Part of a small language model's weights.
Size: width 192, 3 heads of 64, vocabulary 32768.
Architecture: LayerNorm before each block, no biases in attention or MLP, untied embeddings.
Training: 873M tokens, 9287 steps.
Each number is 128 + 24 x the weight over its row's rms, rounded and kept within 0 to 255. Layers, rows and columns count from 0. The size above them is the row's rms in percent of the matrix's.

# layer 10 MLP down (transposed), 512x192, rms 0.0387, rows 399-405, columns 128-191
size [100 107 107 104 101 106 103]
[[133 125 126 110  93 150 152 144 116 123 118 153 106 115 121  91 104 112 113 120 118 111 156 105  99 169  99 158 151 161 140 114 110 139 116 148 112 179 166 103 147 133 125  75 131 129 156 128 120 127 149 144 165 110 124 150  98 112 117 134  83 148  91 133]
 [105 157 156 158  90 126 154 136 125 148 172 155 118 159 132 152 136  74 111 173 115  69 118  70 139 100 130 152 142 171 154 174 117 146  89 159 134 168 170 107 113 135 108 118  89 136 144 155 137 125 133 125 145 122 103 130 124 123 113 180 114 135 108 134]
 [144 102  99 101 134 110  99  90 153 118 143 131 144 144 143 134 132  97 102 155 144 147 147 136 122 107 106 110 138 128 155 162 131 167 118 121 120 136 124 159 133 105 112 130 103 118 137 137 145  75 150 156  95 150 127 163 155 159 124 135 132 141  89 191]
 [126 125 135 144 152 131 145 142 133 125 109 114  78 153 142  93 115 158 124 130 145 170 149 126 135  99 105 175 109 106 162 135 178 118 145 118 136 133 163 166 169  66 134 122 135  81 104 129  98 154 131 139 106  89 114 149 125 167 142 144 110  94 107 133]
 [160 129 121 136 127  78 121 129 107 114 144 108 123 105 155 142  86 161  82 154 142 166 105 135 112 147 113 161 108 174 158 150 167 100 136 125 142 112 112 141 158 112  92 188  91 117 156  92 148  66 106 109 148 110 132 147 129 153 152 121 118 170 105  79]
 [163 138 163 106 127 174 125 121 102 103 131 118 154 122  99 170 123  93 125 113 150 109  92  97 116 131 122 137 178 117 165 104 127 142 151 150 187 116 103  94 138 161 152 142 123 148 134 139  87 142 107 161 143  73 147 120 100 142 134 141  98 137 138 145]
 [123 130  82 157 147 124 123 160 121 138 133 135 104 118 137 100 137 154 104 113 138 124 160 110 109 120 121 124 127 117  98 134  86 149 115  84 115 131 142 197 139 150 106 124 119 117 153 121 109 125 159 117 125 179 119 162  99 113 179 160 131 137 122 106]]
# layer 10 MLP gate, 512x192, rms 0.104, rows 400-406, columns 128-191
size [102 115 109  99 105 109  98]
[[108 135  87  91 102 105 137 167 167 112 182 132 117 161 143 157 120 139 106 131  93 134 153 177 113  99  95 133 122 111 177 118 144 118  83 130 119 119 125  78 114 190 130 132 135 159 132 150 135 130 122 166 108 106  74 126 131 122 139 148 173 114 166 156]
 [171 129  78 151 164 128 126 147 135 147 123  92 113 128 130 139 129 105 164 133 117 136 134 106  69 120 114 135 132 151 122 122 138 165 137 107 128  89 120  70 116 197 148 121  80 152 106 103 131 134  68 127 108 149 122 111 125 146 129 127 127 118 152 158]
 [109 154 105  72 141 124 157 127 145 115 158 113 166 151 139 116 119 135 129 120 142  99 120 137  85 125 111  89 130 138 141 114  84 153 151 121 153 125  94  68  88 182 119 135 160 133 121 119 140  98 157 123 169 157 125  93 178 117  84  96 166 114 129 135]
 [102 102  63 177 103 129  96 129 148  91 144 119 112 127 133 134 133 140 103 166 125 165 134 111 123 125 146 118 116 160 168 163 125 156 134 119 126 139  78  92 117 107 117 108 150 148 126 118 127 132 131 121 127 107 144 135 119  86 108 129 147 148 101 130]
 [146 127 102 125 107 131 143 105 118  98 144 123 132  63 146 115  90 121 117 103 140 160 144  89 118 122 126 127 180 116 151 121 123 108 139  99  68 124  69 120 144 132 153 121 114 143 146 124 104 159  86 165 149 125 139 137 118 137  96 110 108 138 149 108]
 [155 162 145 128 111  90 192 104 145 108 140 153 135  92 139 135  98 157 117 123 114 124 169 135 110 117 157 125  75 167  68 116 125 109 153  68 148 140 167  79 173 144 120  91  95  95 137 126 172 106 149 107 125 164 124 121  92  94 129 134 111 130 135 131]
 [135 138 129  87  73 137 102 141  96 132 118 128 142  91 142 132  82 132 115 158 134 130 145 157 147 128 105 129  90 160 187 113 134  99 111 153 150 102 111  94 123 157  94 126 164 126 113 127 125 110 153 128 178 171  97 182 132 133 155 144 140 111 103 112]]
# layer 10 MLP up, 512x192, rms 0.115, rows 400-406, columns 128-191
size [106 117 112  95 106 103 108]
[[130 159 135 102 114  83 148 145 143 132 131 148 129 129 130 100  99  91  94 106 106 150 131 147 142 168 108 115 105 109 133 127 140 157 168 122 118 141 145 125 113 111 144 111 155  95 141 124  76  90 140 108 122 137 164 112  82 142 128 123  79  96 146 105]
 [105  87 124  79 142 102  96 139 121  96 117 174 101 158 179 136  85 121 122 145 103 114 167 132 122 155  89 123 113 129 127 122 107  57 143 151  98 161 141 126 107 104 117 147 158 145 111 154 146 125 164 150 133 120 142 157 141 164  90 120 133 112 121 131]
 [126 142 134 102  90  76  84 144 137 122 135 104 102 125  99 133 175 110 170 128 121 131 110 136 116 141 136 151 111 155  91 152 161 130 136 135 128 109 143 138 159 113  68 117  81  77 157 159 110 144  68 111 117  91 160 149  80  94 118 177 141 122 125 129]
 [ 89 146 115  91 160 145  90 190 122 156 118 160 155 157 153 127 126 148 141 103 156 114 134 113 119 110 144 109  73 145 129 140 116 128 160 115  74 159 132 153 131 149 142 104 147 145 103 127 163 153  81 101 117 151 104 130 114 153 196 159 137 138 143 141]
 [118 121 126 112 132  93  86 167 133 163 138 107 127 116 132 148 125 134 116 121 145 107 111 126 149 120 122 125 123 170 100  90 142 142 112 129 183 114 140  99  90 152 126 126 138 165 126 110 156 156 125  81 135 122 180 111 149 158 113 120 159 156 141 106]
 [160  84 121 168 149 149  65 131 154 125 145 118 145  85 154 113  91 103 118 123 130 134 158  98 137 154 123 131 141 115  99 145 104 142  69 101 119 146 127 122 115 127  93 172 100 134  99 149 113 127 101 129 134 143 107 158 175 189  84 144  98 134 129 151]
 [120 139 137 154 172 144 108  97 139 153 131 124  61 113 109 140 183 119 128 131  94 141 110 113  78 121 130 135 150 139  81  91 129 145 117 155 150 138 154 119 126 129 106 158  87 140 130 102 144 161 131 123  75  91 170 116  61 139 115  92 130 113 119 147]]